config.toml
num_hidden_layers = 10
num_attention_heads = 4
intermediate_size = 1344
hidden_act = "tanh_gelu"
norm_eps = 1e-05
parallel_block = false
init = "uniform"
lr_head = 0.0087
warmup_steps = 200
final_lr_fraction = 0.1
max_seq_len = 1024
max_steps = 5301
dataset = "wikipedia_en"
Each number is 128 + 32 x the weight over its row's rms, rounded and kept within 0 to 255. Layers, rows and columns count from 0. Numbers have three digits each. The size before them is the row's rms in percent of the matrix's.

# layer 4 MLP down (transposed), 1344x224, rms 0.0552, rows 521-549, columns 0-111
092:125120116198152087135108100192131194133163100121090067114120089163136118119152121191148133168074143124128102087132098110188097125092144080135131084107127116145060121071124090170138194101099176167112126089096160110151088159118086149156127115120172147070130142126146133109136173161125162177115141135137158115166096131194117123100144094128
108:099102139146151143167094158091117101181177162073089160107162130117100153124117172143160122139080141163098166116103146124106138162100103147138137107181115146091114127197166155086139105101156165148157153183129056118135085079094133134095142182177133130121137116149117099127148093079137060189088101221143120138096089168120137120147043078176
097:090114155177196122134106130157078140108188124097067155201098106138209114090165092132140092116110084035113146102147058101128163128096141136107125074104107146137132101157171089074121074131119115120105091132128077154080189179119142088137112178173103080176160133206135182158156126114124155139130134148062182100080148082099113138124134163149
100:160128124104103132155156057066129166116132153144190055188169174112107131083131192182155129101156224133154123175088082220127142157094036096094149135108085118112143139140101121156159142128084170155105130091103126123096174071093138144182151163129125115120175158054100135094137102138163155103139123203069083142148174141101148149155134128120
097:121106130154159128142134184134076120095150148115150200122134153129128178173075137148150126149153138128101150085077106146122068162148077215065152138123098136122133110183153136143139083139092145149116087058137105114205130112107092158153145159084074133124130137159145104120116104127130110116095109102165048178113139123143050126043124127092
106:115090121129162149145184141105058121124169172092109216185101114135170200135093120170110162083097108130104131096169140116119117129158150076146128144077189209156138107110153127122143159113148073165139104118165171138126104139133120120088154178135143088119136174172085070146105147088162132129104163081125173089133141111138154148107109088139
109:200090100128164134133140157086141133078136076147014123066163117140134191129129146147072087179114167123078199126167078141085189143165145111129127131145125158127164091097138089091120150099130146158106110126119077094053093085138135131146160117098166129142133100134121104061197100174144170204124120138141152135104099114096134080051162180179
107:079128149154184136132138110092136121125113111120132170119175105150167076118211135141099090131177134162102130169089067099104116123151147121101128108062156097131134067071144144118112125130122099102166095138153121084166149182151159159199127122117135079120192147130163134109087117159201137106092116082131060123136127139135121109137128170104
110:129161153089136130094133153109121121118092137103125131166123098092137115117170135146104094064143137090131207088123102144114103113134089146154116076099127161172124142124159085137163162118121087148185148081134077109138106117176119116150141080083070111188092140175173107154119153155156080050109159065198119132150117122129147077100179134099
098:122133173092160143143175153123117086127141112147112157109063124122160154113123096128069174084113144138131175091186065135195098136112152092073160174120151118125167140146167156141074137115191134143128147124104102136138104122085104118111143118189112110187109178144119134133190115133106086138129144136141117101143143033130097141126200163065
105:116158155140179161173164167122129100122146124140161119068137141119094065150206191158060169117193109095144127162128074157145119148161137129149104096152177129121181110135143147133107167152070168153183103058152111177142130114157148147110150152151117134134166128102131184077077113131093105134106130187145139086092085196189117106168039041124
102:066156114139086126104117130107114140102092064143151185151101131189097120181113116092125111145130107160148154153129068152161134110163172092138129166184130162104127064045110146103133150136116102088188156151082091130122123099108112071134083117158103113111114185105144137142164102100118063156148105113157113138170110110047131133139114150098
097:117125101112103116097097133090043126164146169161132115077146112142112176140122177128100150125137125109088130174147148137161158133116167068146123136090115115102140121162144144126143107120087134132112162147114110084067100116141156086155130128054125099143114146085142169129143175202119106176087085129090140149099143111172166137091171161065
100:146141118080127135142170185181132116144173183090117084137157085133140083125180080139129141147146126146176144157130156082110111198122152137178082149113154093124089162146126171192092148070095102113109135164155106078129143131136137172122142147135144079166144138153201142105175086123122117062091120156093149134136132128182110101213115131113
099:122169141093152078105120066131132107127109140167175129095154146123105145197083045114064125153171145136195150140136096120107131109161169094142147171136127114165093135111090126137151123150138092091153078141148130087086074151104129115118150133119031154088119070147148177176169099156178153148089162135115121180128128183086078085167091130172
106:131104104109127138159099128160135148109097122133107101210120161122158137102064093108113157139123122121133119184160127151159128089114097147148151172059127177060103119103104069110165139084165121138096127090112151092166104049136176109141138187148080086125169062113171136145120129103138180123142154128162149138131140084116091108124110131154
094:053153108141138160100145150127099081103108187162062138123133135096084125136179164167154096090095137106158120099118102171117108162113123070127108163153112123121119129120164143155107134119111164134101177151061040150117147138079096160131162150174178117105205204101097134118126096118101164092096039148141146099098168056176194108139151095133
096:107129123123123160123117109137125151116139167113140161099103133096174122114168120155142073139125135080064133087095089066105170127102128185114102126112126096075126114126135096183139122149145057159122122101157161126106104106172127190102170098129114138099151122071063184142079044042161095096153125155142182080122158081125144126153161112091
100:128119097115119124127142121128151095154176085147106161079194157104095079176140112112157182114097092105109125141133085190150074143140145108120129190115126123116152133039129102142162116098109121140107145150189088122124132155122078162109178082100113163108161166166197124190103137174172185180150166147073112085096149182127110150145149090169
098:118117063163108104118173112117081153110122122078093120112193084116103108025145142133137150126169065159154179098107098114107123156103159152152102146132087146149143091157120119137136125115119110116101129156180113175084142152140136095095133123175140091168130100159104138165182086152090125142142166069133114110122131133127138136123133154188
102:147174154084168111103136133107067157132136143121137127160130138114145155155107132116107132118146150115088141141154139134126153111125058089146139115197049162111178118129137112142088129105116113115120138103155136082148176116168104165111122108122152142086111134155100141149104152091143159146167112154188113107106125174075087125109080105141
103:168170078119124164113091144129130126100108097128103149112126123023167129121175147151172095065143116105068077096197156139131130155093156103137155108163137161063156090114115153113185193110118121184123123147136100062141089095155148156083137099114103083135103112127109132193146111100090123151157138097073121135074098170131086153158091095158
092:106138090163084115095092131180078156116074175166138061121132154098136076120128091170067090164126153100123178135110092079174127111144097142130153091104090179120117066101110101130111130093100116089081123156110102136128151144137076119133093100103176163190141091131116141080104136094097136139121128118147123130092165157160082180139131124127
091:119088166106126141112179154161091127141086142116103123138126173072148122148087156117146125151127195162193139171128131064176086135110128070138146114070133165103182153190142079141166060139164136106076124152146221129092167154148132163143118128197126161129170113064141103097093127147146177152134159134143123082149125132103139123075141155131
099:118119154128062154127105112086091130112162124094143150132104143125078092124096132167122129154122137138109108065063145110133180140117162101127170112096185112126105137153113161120089126110107143138119115182127159136192126110143166094116115126150126159090058107185184097143129134158178174168091157190130125112145112197141111103151123138154
091:150088132138155124117134115138131157179092147115151150134108159137172064171143070062109166096176148106121125142111124190141111163083160133151130075149157093085097149142105110128135154144128095139124092131176116151153137097122111127132108154133196168133151143125113066111185148119127160216113139184087070145138121052107133164124130124125
086:080051083141182173154103115134183109153140157145140100157105068070123182136110114128090132144095141123080102105120141121078141069113164160122141138152211162156145159143063134040129137135138109091159134138118154115070122114116156120107152122095104083180026169137166132155146121118167066105154121127110141133178147139110086129091083160090
099:082224167084143096135147123150079142137130091104072139088110085114079129126133141123135112143153108137106061117107098068117141189157130119093096080106077192142145126095170173117125129149155091118162161112087131099157144090140140156113096159090094143120102123121129150125161127090133128132149123114139129107117097193153160112099097084148
111:071209082126122149150082148150190124188150111087162129175131110112152041170168131155170154130148122136111083142089100114039183193171120139139095155135086098089100148130108205116210129135151146134186128140166095193163099110095144124176119126192134116123141105129108138117135147137195136134111087167130109115147147130122132101127126157141
# layer 4 MLP up, 1344x224, rms 0.0551, rows 522-550, columns 0-111
100:156095103129148048096139098108136070125167093092139104120162152154117114101154157179121124096146088123129129093109167107079099120154123163106073121163142139178163255153126153098129085103150107128125101164130147110110150099169148122110154061130102109155098123147115179094121126108152100210112146084102108106142173147108176160067105131173
092:169136154061111159160126108133156155132134223145198156102108139095120081132112152146156173091128120122105136162104102122162092126119069148060081150147178136086111133157136130161144217087122155153113103097148131070096151137110093188205096139121136156122120107134142098167128056123097130147125133138094131122118090155112190168125114108116
110:150133051128131142059147104068139122146168135173187114155141118121128143165121053152182143123145119171132135131100169136128091146118131111131169110158130125148145147101083155090136113120096100157103071174090173105104100127154166170201166172094058119116107161142076086180071149117104154094147173135185151151160083156089158138112110119174
100:167151186099121184127147084134139107163122148136118102155135092168114163161139137103182148154144150154119128171210188103151146122181133157166128105147130092154184098099085157139119093066064066110180136120089174137153149099146088166097098140118094108147082180120149063126160120134152144114021104140072168110198142206180107124111095149165
105:131137109080172112117145070189093145079105135124141128078142105111145116134134171138124149132116115137162114139105171035147166144111112091191113093146131112135140122139143142123105091156076154171139087127161116130122151106085193140095140085122108122120149110129131105149085139141208147158100166193091137061125081123134158172170174066065
098:126126183151106135051126099153103122123128157152137081172129109113126101162167131156120112108095102142189126159034161089139072072110045137105062055141096127109073135110120153163178119121135122023149133129175089128184149126113134128070140207164176183150137184115121134182090093069110123105162127100110143111162101076150043127127065134110
106:097155111100184130135157119178132125098142105075077161142162128090127165139128091089135122087105121114125121146149165109130111140122166129194124144107123101138103135150116124197180168047167107113120162197150128227128098128131135156038063159157108112125065130133077077134130110095121144152165183162160156181151159090149146139114129092120
109:153198132130145038146164151165158154125152128154101113191120089141094149151105136138103122088075154192126132140104166117098143135093126132141182114137102157108080160148100138151148114146117204114087105139111078130103106063163135148147139073195150113072155095138120072137163158101056157165108117127078119159102124102137129110137119085144
096:110129094103116080214142122160149144128150092134156130126107151138132080116104061052157161111117129104193126118084068090107057084139144211140131080120109116113067104135122097106142105144098109160112139090111134143130241073108117114136062121138088110149140158157099130126142098137162117055127105118083114167163138157124103056122120152114
108:115163105143147091094114114153153153175142125146102167141099081163115143152159120116150199090085181076194127136137105107137071146179160101110121160102142058127124160106107137113131156128088119112087107107157114134148111148178162125089046116155125142138122142102123131117147112077133183146125114128134132122119140155103106127139129117110
110:113129173125167128207091131149136130127115060162111160100093097159137158085130133107142098141107154156169117115188122128137135169126133114125121140138128142094161097181089186107148165122145108196157159122147119100101134123078181119109154134143144146097099151104146138160142063133169137124162114154148132123158118107095112108129129148176
097:149152075162133073078083120174187135114119177130059147098124140113113129108079080108112198108132165159147102153069134126101151065103168111097085191151144183130054137070124106125126132092155143123165132068119055138157149117146156178154155108173133185097111079150098111128075145095081200182174145106164131106139133153157072137112143153136
095:147132104143202129162110123217126129166141121161127144095077148075134170174112129156122060120125126123151109140110139153139137174171103114115114132129073168141166117094184187119109130122085123095188190125096068113141142187130138195080107111124152094215137137161113073132125191125146127110100124122145080126138126153173104160195144119108
097:080139131087202170157140135068133145115154168108092200089160155120091184140126076110118159094106086114157111109130169153122130096120117139126142177147051161135100170096138152107127139139134125116173098147123095134173101168096149131084168134139117138143110072097124177149164082142156065079107118174123165119095160126126144097146124177135
117:193099139121096147173156106150157094129058067106118105160083145103167119104112146191122154161149123174142119167122156110146117127118134148128138191112116154180124146174118160200147128136129164119113090142152131128070108122113219148111122149131160070112154109151238133122134121112165154178143160161219158135159115080097144108117078141139
098:148145172099180088125099153095122124097136202121074129136142159050113125149149104078150116190156128081131143122138146118112081131151159200124124068102097148140107095142105151113089099111151127120143143094188145136096106148088096154157112134104143141106101130095135075186135094086127095131101057096151118073152116129126084154116121124103
095:142100137170148120153106153106129121134166113144120150132152139190105211085184118097139116060135164131133115137128175122026131119165107111122130098122146161140187104077119150158119097104148163092142126162086180173130151161176153137179136089086106135107101138124123151073182105103108124063148209138127155119155148144125069107121120087132
101:129067150130144163148169134131145106118116119116149159164118166117147110116132164108151141173119135196080130115125152140043090130111129139146168056113098125111104157128126096109106134148160116183132175121158161104132132075093126143131096092148117129117100135116121177147102068080092064116192043125161110141127094108139185092118120171162
092:097136155130087107130104143099141122097093116147124120171128153099097109183151106129078133092120087117164149140079117086104208117097169087151174148114125094163122161109137154057130142183048139165121111092149139119145149157172150152108069123088104103150137152135136160143151095130113168190126144111196142163142125126140131069091110092094
099:119184136173099209079105126139085145137114057090140110054158103181170165108146062117166128116127095141106114156148174124167100138109144110150134120109166130124099101156162155080168071102127208085135110172128137126054122121161102128123111123178100145115120138145165112130157122196145139093172131084128093145123147113125090131135148122115
103:117171100060167126175118171125156084079101146171111150126158071112136160131144082086146087143133080138103096124137103094099106094132077082102118159204154177083079187110130154135140133079142124134123176098116156154099159099121172173158148091139100183114115104127134101185126101081150140094160164126159143131114122126155125168172096112188
096:088137121157162119048097100125102055100076107149087085101062088167131138138136115113073078138092105147119076123140140173173119151138190068146133108158137147095057069120154152165157143183127089173176105093173089204062148124130133163149169156166075092100117117105120056087123096098145110132145126056138151140103097156084109077141130103121
103:177081117129108098148136153114164135115077147128156124099170164139114148124096088163175160067128102146178115131085164135135180073173134125121142111105119076095111137093166184129058149111131136110119132108078077159137125150192154124120065146108085198116083132133151119090097124139148153107148098119151130163120090141098134112164138161122
093:126130145109196103103123128161107076108153072148163150161165146210093148222110087222127101088132119111203119109167118100134171104123078123096110087151097115108056111104108132111132120142164106136109148151118122129101136162108150180129173154131098176152116074123131125123168085123173089096146134165162132167107169130111172126144115108124
088:133153113075124183106110192097128189117147126144116153154170153112094094204130123087160074160151161102146148115106101162100128194103127117093130114133127152120143142076113099105160166142154130122134149111076142076199158184053189056101125156177103092132120100158133124152155154108143133112091134131151126155116110180149100094145110152161
085:071108157132127140181187134122115152122088094135122132140209111149122136140128078140125092067175131171162138125124105093175149121141144103102127134171155146122087166097136054158162155118130206099108105159196122161131092041072144144175142194111075186127146146177149157104129128176102130129111104149134173098149095147046118171131103121136
099:030149124125135149169126134151125131098130075136124057102171109092219095182211137086151099140150166095114030141110092064119113071127131125178091147092109137147099160129141115103124161092106129086087091158176162111121095162120117138116158163173090082117138126108099116045097136154167187151073138167121129162086080161203147122087082136157
110:123114098176132142109088074148155132131131108158148118096160085079087170107114194085198119196152141147146131192081127141151129131152076066100110165116114146121149121115121119217123217134148098185134111128131121129113111133176142138159088127124150050080120138137126120134151121087134108185101189074112136090164183163110169137123076139079
096:130137238178112024082135078183140119141150162117115119207151129095101121186160133145130097112160153159179134148093145125094152106131047163116168154141128111145082099130127100097094178157121115180120160148124157122087104166134124170076181146109174088170130158146121150118156094110123120125107174118127122081045095099090140124136128133112